Weights of a small transformer language model: vocabulary 2565.
Each number is 128 + 32 x the weight over the matrix's rms, rounded and kept within 0 to 255. Layers, rows and columns count from 0. Numbers have three digits each.

# layer 6 MLP down (transposed), 768x192, rms 0.0426, rows 512-534, columns 96-191
091084122097107113146142147108112127151106182081112096114155134077078198136095113102123090096154064172117156140221165112138163110067110160133112137140081088110114111121149205117129124166110129171081190088108159125143082150154122094113170108146142128103082130137085159146141180099097088121
177135149100085134157115164177143174088096147121081154025180109105070100129174132091148100088142126077122123081151134136101121132147180057103143125093108149139063122060106161108093149153059144143175147140122180113064164061082189088109100130196154141107108142101137126127096123116121182158
137090166099131136195114119143164176111197125074115138147103236090099088164131121131184082137096157168192134150117129126077087134159124132109157099096126141111153105097161191126117151184092143134106149125159126142113077153167090108079158154134168126137114156093146126153123199083158152156
085159152108152123198140110144144133151117102097050192161081127132167149134140125120144166129157132097163159129167138149137132161083171141102127113165108118101075119123113117137105112159168108153121115072161138202097090124076094095113140105163045109165081135132151124057148117140126113121
102213076106177140153125187083128148152089134160131114159173130125133156075113116081105100177079110091093177120109145135100172135126158132182095146112085153107141134146168091180174167146125138154159140115115133137101067134149176150113103113111111125096049161110191139104153138141095154140
113127147125149110127038112155181103112159164115104147123098161096075118126154148176165133155163151151129060095188140111157141116133112128096148207096058136158131110148085164170118161087107143071126106132136090177072108130136163086200119099124149090152160151161139149141069137128099135115
115137068138164175151039089137173133147155149115138151118191141101141102115127131138111046149174151153147148200024128209139098192169067160162128174161104067090137162120169103136178045059088140201202094145115138172179168169057183133148122080090095092105052184140100106111103103118125119122
071054131095194148138185147084073094120104149157163164109106128111141117120100124073118163113153144145094115142153132158161133062177095113121134116167213127135136072152155097136109079069114115104106086104056127134118155151085134106094101154145115098081169096092170131113171060137081123126
140129137184177134085135122103177120087138149112107220090082132127102138150106149119137116175196139101148091095150112169122168098126181131073164125077092126144082080180181096175058145089095144155142224185113143097143172103117157105114152181107109136131060177130110109126098154108178119131
105184179118160128140108083112154120142121150062124162158082122163086099126050121101113160106128192103139116171074126093110118179125171182099120123140145134119199123132084102153098075162122104079089123136179174042100119084133160107091107139058140134166105156164124117113149130153057125182
183108088130139129094133125151141120149113169113101140130135132130075160114133098162131186199142122160150105148123112160113128166112101149113180128120172168044192175133153147113131138106144193140104123173154094160176161134131082096109136199166121162153133217104155168130089139088135127092
183093120136114180116095210142114164130107112189224105138173086134121148183150159126095148094084118110104095117077195128138157085083129100121096144167088149137142082184098134129065118098139170108098093129131146125118163130119118143139131107164088131111125111110127155129125214065141105067
104147207087125201096131131094077114088134151239086091087168144156123154120150094140169090099089143153142119146108127080149098080134140155066132127124175066126099152138167123045109086122126069159162183099129102089140115149102172136103077159184127119074208195132180105177131144125166111192
185097146087156135115107144137155147122095103142113110119120137081136119087145095094091113107096132091134128135120114105096108119100132062102119132084103111133118102178068118167159159134081140089137141129140126124127120124104129202120123081066178128150098156137145146097144217105155114061
168084161087093135155104120164124197136140152099160126160141124148124123150112105138092158127096093191184178172123084081160128096125147101080141159200181130162110124149151138180162176124058114087094152067107132182128159126146116112179104079101162115122055088111121053160123192098115125103
161136118121100142085136122101094135174151121091152068099143152095110071162073114117154085125101128133105141148160137162103133123126154083108120101149125137123143131107173147078170080148161095139136149097107153128105123129048140111134120142136132130171139101093111106116145163127155163165
119095124071197130117064123132113119159178156102109108151099115186094114123136123132165103115075176148116075125117183139088107121132152107143133133140191128164121116107152124149140089095141120119107145105128163188127097065148148137114098131152140063094120072140140113124082083112125109124
178119093072111129152127178133133083115163106155158182121115194118159120224099079155208140141111126107090084144200163144121139153152113158059111101109131059114152112106186120113079112115178114140132100110137151126142142054182101133140134135149172133090118133116110154121120097065149157137
147159127182171086147096126163128130174157201143147160077113122108132166122149100129123116176103189121184120156097137136105146085097053162123119130086146184074136157114164179143137096074138073076062132129192134162177098101097119153174099056140147189120137102089126114106127114165076162137
155174149045163152084113158140134100122128170124109141103081163161122122170127140073179144196073108114058123103078074134127160098133164159162230163138130151108116209139123084113129119116092161119159191158102118157144123134096140181134168132137153032162135123113131161120124195102126129150
173104035186137127164161114116162121116148146023135081130164156099109110120166142164098175140149117142180160109142082162193117116158128179115148126116060146131108094118061182112118161143089123150143119151152141152131166125077134123123155193110143142171136175153057164151111140198141130147
169134096151132103130121171153027093054177126102195123183170143133125130119121144149117144176159139127165117160182193108136142142151131077145119074141183195176122117118135145083157152099115184138099135097112126142145146145107135117130088088107140120122078185137076102127118073115090118116
120206101165057034137119071116127201110076090201110121123085137145192138183223116132060133173144075136080149176177133132151159133143165137111108186132110097115143132122092108128131106061118077128126183136096101118159176135146103092147093127160088141161144113088173229121119190182148168130
# layer 6 MLP gate, 768x192, rms 0.185, rows 513-535, columns 96-191
165107157135120114074119139086150074172112046147110130094142086179141144108137124084129119214060093156158147144166129079140126137152173179130076166125176111139115141140095163157092084206118181162140142131186120139088111139128132089153161150091171147128107109100073155073106091118114056113
108169148126089150161142084122105098172175085103153162094117145229143125141146103126178132138090116081152086071150170116165126109122161147124132094110101141068109148160107121187128088096184117124188100149130116104152158129124116076116131144109096150093133131118128082137103191086090110132
108127118138106154143126096150141096201119162111118104137143142109141167111088116126109109193125103153168159107130174121173101135094163113164079165184130188137146144226172146128118073065104149075115099124081123139104089145137207109095121115074144137120061154098105135124103155145149117184
126094131135096085177120107177143148107082185077174150044132140105141110114116120122154167161092151133177108162174126123134089155167122132090122075132139195120147128105107192098135139161138147099082129150186101168120129124087123103171138085133131107124140150135056153151073112149089161157
121131115107138119060140119125197112145117146173089094141145127125098098193144144133139158125200181095137106070112118160123143093159162140108177149122113141148114166138149129127137119158141162093105082143143105144109120093161106117088135089142110106159112139158156112155087158146080141130
157177097100212179112071104159130174167096136121168169164096166133173107117054120144118097154149111089137196116205124095123148160089090117097125193092145106146146121160170095071161151135128174122097135126153219129165164195115139114130186090107097182125150127142124111077082094110160180088
091107121106175142176120150163155206139201088059077133123133142137168149111098101155134152107096116108131212144151130128101147135066136078122037131160174135083131048126138121141151194103123143088103161153092164114127135110172113158143146153123120179022163045105126198125153107113153108093
156143139084117118113187084123104130113126083097059138135083167100200078115115205195063095107058134055149115125161191154180053101112171061118105113147153106124107192174125172180117132162141132155152163107117135138099125111088098144120165112150123075161148093154145144134126109135175127149
169109078162111180113134058157133143129142139175157095180114149129121108141156136117148116174137095165160089167155110100173136113128146130163172126155148136128134136100179114185172106103088129068121122123164055130157152157141125112114084168145130107094092121108118146090066127132061137155
122139101123107164139103045080126151120112153182064115171165164104091110137114115159138171144118092104133141169131102177097169159114064165157074102150163132134130133163115122126103121184097082147093135108139135164109095106160123146133184078109139150115120140130148109113144150140157123115
097101170115111097136155101167103141069107129139146104075137129160127140137107139117144124119124115093192152160135139130109105094081038101139161179093106109172156111140071120074078106179175153137173076131114151101130136142114091160084136130117078126196131129109075158140071115132132155086
091094163061143151103134104117141110143095109089100144143105128172124099155101182076096086059107065177183114118122119028107125068169116146091140161148119135163123122140054127112127131055140162184147159172121123137129160104127104128169109106099100164149148184115138149134108140077088168107
140136125125171181129098134175143208120116114130137119091143125156128118103108090142117158085134086169097093116094125076112117076105113108116125159130152110145134151146126097122139153117150099185110178121110074115102136101160166112114121112097133134119117115151108158128121163130161109124
142148138100090114083144187150128143159115134101120154150173132191147099134157142090083158170138137098155142191133127118138087126131115164169143205141123168110070172112181159149170175164131138099165156119065135159133082113149137106111144029131116119116127099133076132053137142134095120200
131160169173076128136140109111131134100172120118086140163129145118150156100156090154133113132122135121143157107107146064116111145153062157114145107161147111176107130136120161094127170136089143124177131099157112148139144088154093137122135150143119150086156164093113197166141132129116143103
181084181112135180148150032169108152139187091110139112157212100120095145119162125191138176146174184108167127079168131068115131143150158148094142152053089159099120140100163126162164141151066075066095142065122160125088077092074161090172111153119137101160159088108142140107068143191100126098
193143096133151111100120132111109110094126151091121111080124144083136087094157189080122116141082146143186150175134093135187166101103119115080130174134167105139091134112084127127183193163151167159115109178102160140145085221088142129161141138059155124142085119148107055191151096125119043091
139139150176127138126155106124139138135138119097073166141101153132174110090179133150122147088158157109118148133113111130141160110118163106080093115139171152198112158145098143140152128086090160137110134147090097069119182190086186147155155161194120146121119133105093156091162109126200089083
139149135209136115119199117112128141110084133122168139162107142129138146208132088156139156125094091146141178089087106136139133106101046153082100068104140109155103128160141216152087129137065147172130087110130153123099089119089113097092128100169136077131104083174070146136115100097141118151
137127122069184119142037116139152133076142069147138085107149084153121104142090132187121192182134126177095089159123150140061115214153149098157133129115124113167211162121139079126128117101085073162133126126086073176131164105125118200138120147046133117150175115129160150059084132119164107153
129163087082139106100170146074106060092125175209142146162061099173132068128157130147107158084126127068116064167133096132087134150161116182159203111141088154136104127160162139128148150165139123095200161099146155185157099063064234181135137173068191171172117125131126099112141089069115119154
126111160098165054090144116169099142163185135119113133037153177086133114114140156136128149143093139173106133133137141120144125117095098148046139063171154135122146140124148084123105093121096165168160124104126073096082104144171113158041126167118076146150148136142116031130169118067128112130
090132103136123130173163118127145116124175168109150144055133130110121186186165061152081138131129139153134176135062118117123064087117179146102124080199136142107170132151116114158120131151139118107170130104114146156138179062106141163136145092103068112174113117119141126147152087115158117187
# layer 6 MLP up, 768x192, rms 0.176, rows 513-534, columns 96-191
086109106137123120141087155193096176185109167117098136180144162158129135176148117159122110119133140120160147028069129137072166177154163118100078132095130100181173143111131189127172174135089164148174143052094122095131132151142124140184150158145081139133178104084162128112128139039066161160
161082089121096124135184092096101089114111123130207123136099125129075081136122179145191099151139147077081115134155138134101123101154131116146188098157165121217139126080137089143161114082150111122092143117137128116057075114173099142145135151105125112125196157069105138163147068123135164158
147110126078106069152109129111154161169145118138059098160161149152168137216102147085158107078173167101137143144111143137128062127158137142112121134096114154089163127081078134132136131094123157124113088102081116119037102176134115179152138152141144075088136139129174164157099136000135112153
101160110149133125133152129115116159097072158113128175067070118068122162127188169163125162103120110143112173116115121156203102160118091075162184064185144071155100136070124098139099089124108122132116099126106151086124167140166073086132096172112111164213141142146107067093083129105152085146
070095110133083177088132084117176130118163088155143130119148093059096111066132154128140151131218190114149105078113148141103152147118115154133118100105182158137152115149095130128124130157131121176126139109134170106113134171085151122130149093135120138112057136139132172135144146062136144155
127092153129141115134135191194133085181137124159119120127119169148098132133162135105158095059056178135066168104179105124163158136107161172084190109136082136114113089157152228137096165136060134086120115084128085117135048154140088079115141163106092168154108228152126125198195133147180176112
116131163144095206189155071192197138156072145117144114094120057118117195145117109122151187137167123096178126145050191207105151142166096176120114087101131190081117077223121140154113129106125161125129080174128119127084080141153185145043112095185088137174075079101157121116163134125125146094
095111161136106098172156150157084084119176131087182155116128098104144147113109158211098140147126091088099178113161174112078139134077095128128126180138195145140151126107106090115171157107144125159163120200022155149126142098167146134204097140166208140153052138161164181106167118125141114107
172137180111101104107088104112113115139092125149132143144175108157138095076117101156106117152109071115144111158103172088116131137149159156125106168179150171116086096122078148127123099141127152138038113188111111120096156141076124122108177063169126110133099124128169084141130138133198136096
123122137132129174065113149089131114084088137100105154115115117099121116142108181137116121084135105132148126131091138126119087122177080113150126160140138128097126086160074105125165119085100170124155126074126129125098111132123116137095146162105140114173105097108174142156050131153155103129
114148182138168038173191067124117080145150167093176133095143161178087117156109121108116184153163114154102091117099142129114180054116138126116129136114124149130141206133145132085149148101147159153127116115086097144106108202110155126164134072158117141142127125131084181170157154084102163124
174130130129074084121086132110153135108132152171071209145176170124153093122141076145117101096087137067170135157153145119077108118112146107160124092161122126134048121177192122163111171113144104109069120098129140146117141141096128157112111102172137133066068081072140114151122180120131094140
153114105110174125106121135158177111108099144150178148107099142154133142152103037156159102161140126134137112089126125123111213128156200117147154136124086087102130142131111109183212119099139086103175111101148157125109185132139108142079135160170065083121095145128169121197145115152176158139
149093122134133085066099134126106150083064102156102122127147118109151142174127087124148145154133116137104142106129155181188094109113079163155153147165088090134138141114093145142155129095108138141116100127100106069121078116124129133128137121136174097125168058088104098145100123153152150145
121134125121092111106135145114144121070206137099145130130085125142169174146117171156137146175092115094117105148095106091136156093072134187170117160149067148116111164144136143119140160146100114122139101190133100161104130133151082170123133118063093140098145124139130153152112196133084110079
145139147166066115157109128128144154105124163145212083135101087129070134168138149145117157157164081099106193096120140146116095082112204183134062134141110120108146154140121111130142138142123123093149102138114116101158057138183133093160082128148120182180211095094137109123074161133107126127
139146073166128144209133125094109177107128168106098186088168123165166127160116136146116125133119232144179116057123106121127100137126131184141121101118143166109193115191123114118136116083152089088169137136121128078104107147155110084126141079136085213142107162126127142136098102136100085114
113142187116044135090181112120110151098121186122096157151118146147140183087148074115120151123171163078179143177105126108133111168135149071151145075152167148132080091143085105103121147070082107177103112136132082099134190127145101114158197187136103120116107121132160092177136088147111144156
088141091144095116071128124153114124108148155093063139076106128145130149141159149144127154159123101183160154109130107088107183154119145104173162159143150181151190128138085119149141134077142129141125151216134113138147122101218160085116123187133132100155126110138142177046144053169131129063
146187175125078128135099178081127095192113099180080133203117089133113116138189159112054140083135146185123076126115124204105123090138149138150129205088151175146155168083122124069077093192083133161086097137098116085191142125083125125074088142152070177108080132113157096170134088132133125159
175147112106150059164146118014128128081117170165115126190146071227125173107178178144103121103132164102136179143044103131093167144118124162141151114149180149136144119129152122091129159072127125116101087083083130147170104178141131155125060112136124069162144114088141108110158083109104128217
122139153127167094136107076086142187106118127113123129076129131045157141083112081115106096130109132071201166131126105122165184166108136122096111092160167150143134114128110114040151114098151122139094134092134105105076149191104169189173100173102165181070147133172153155164207096099101120151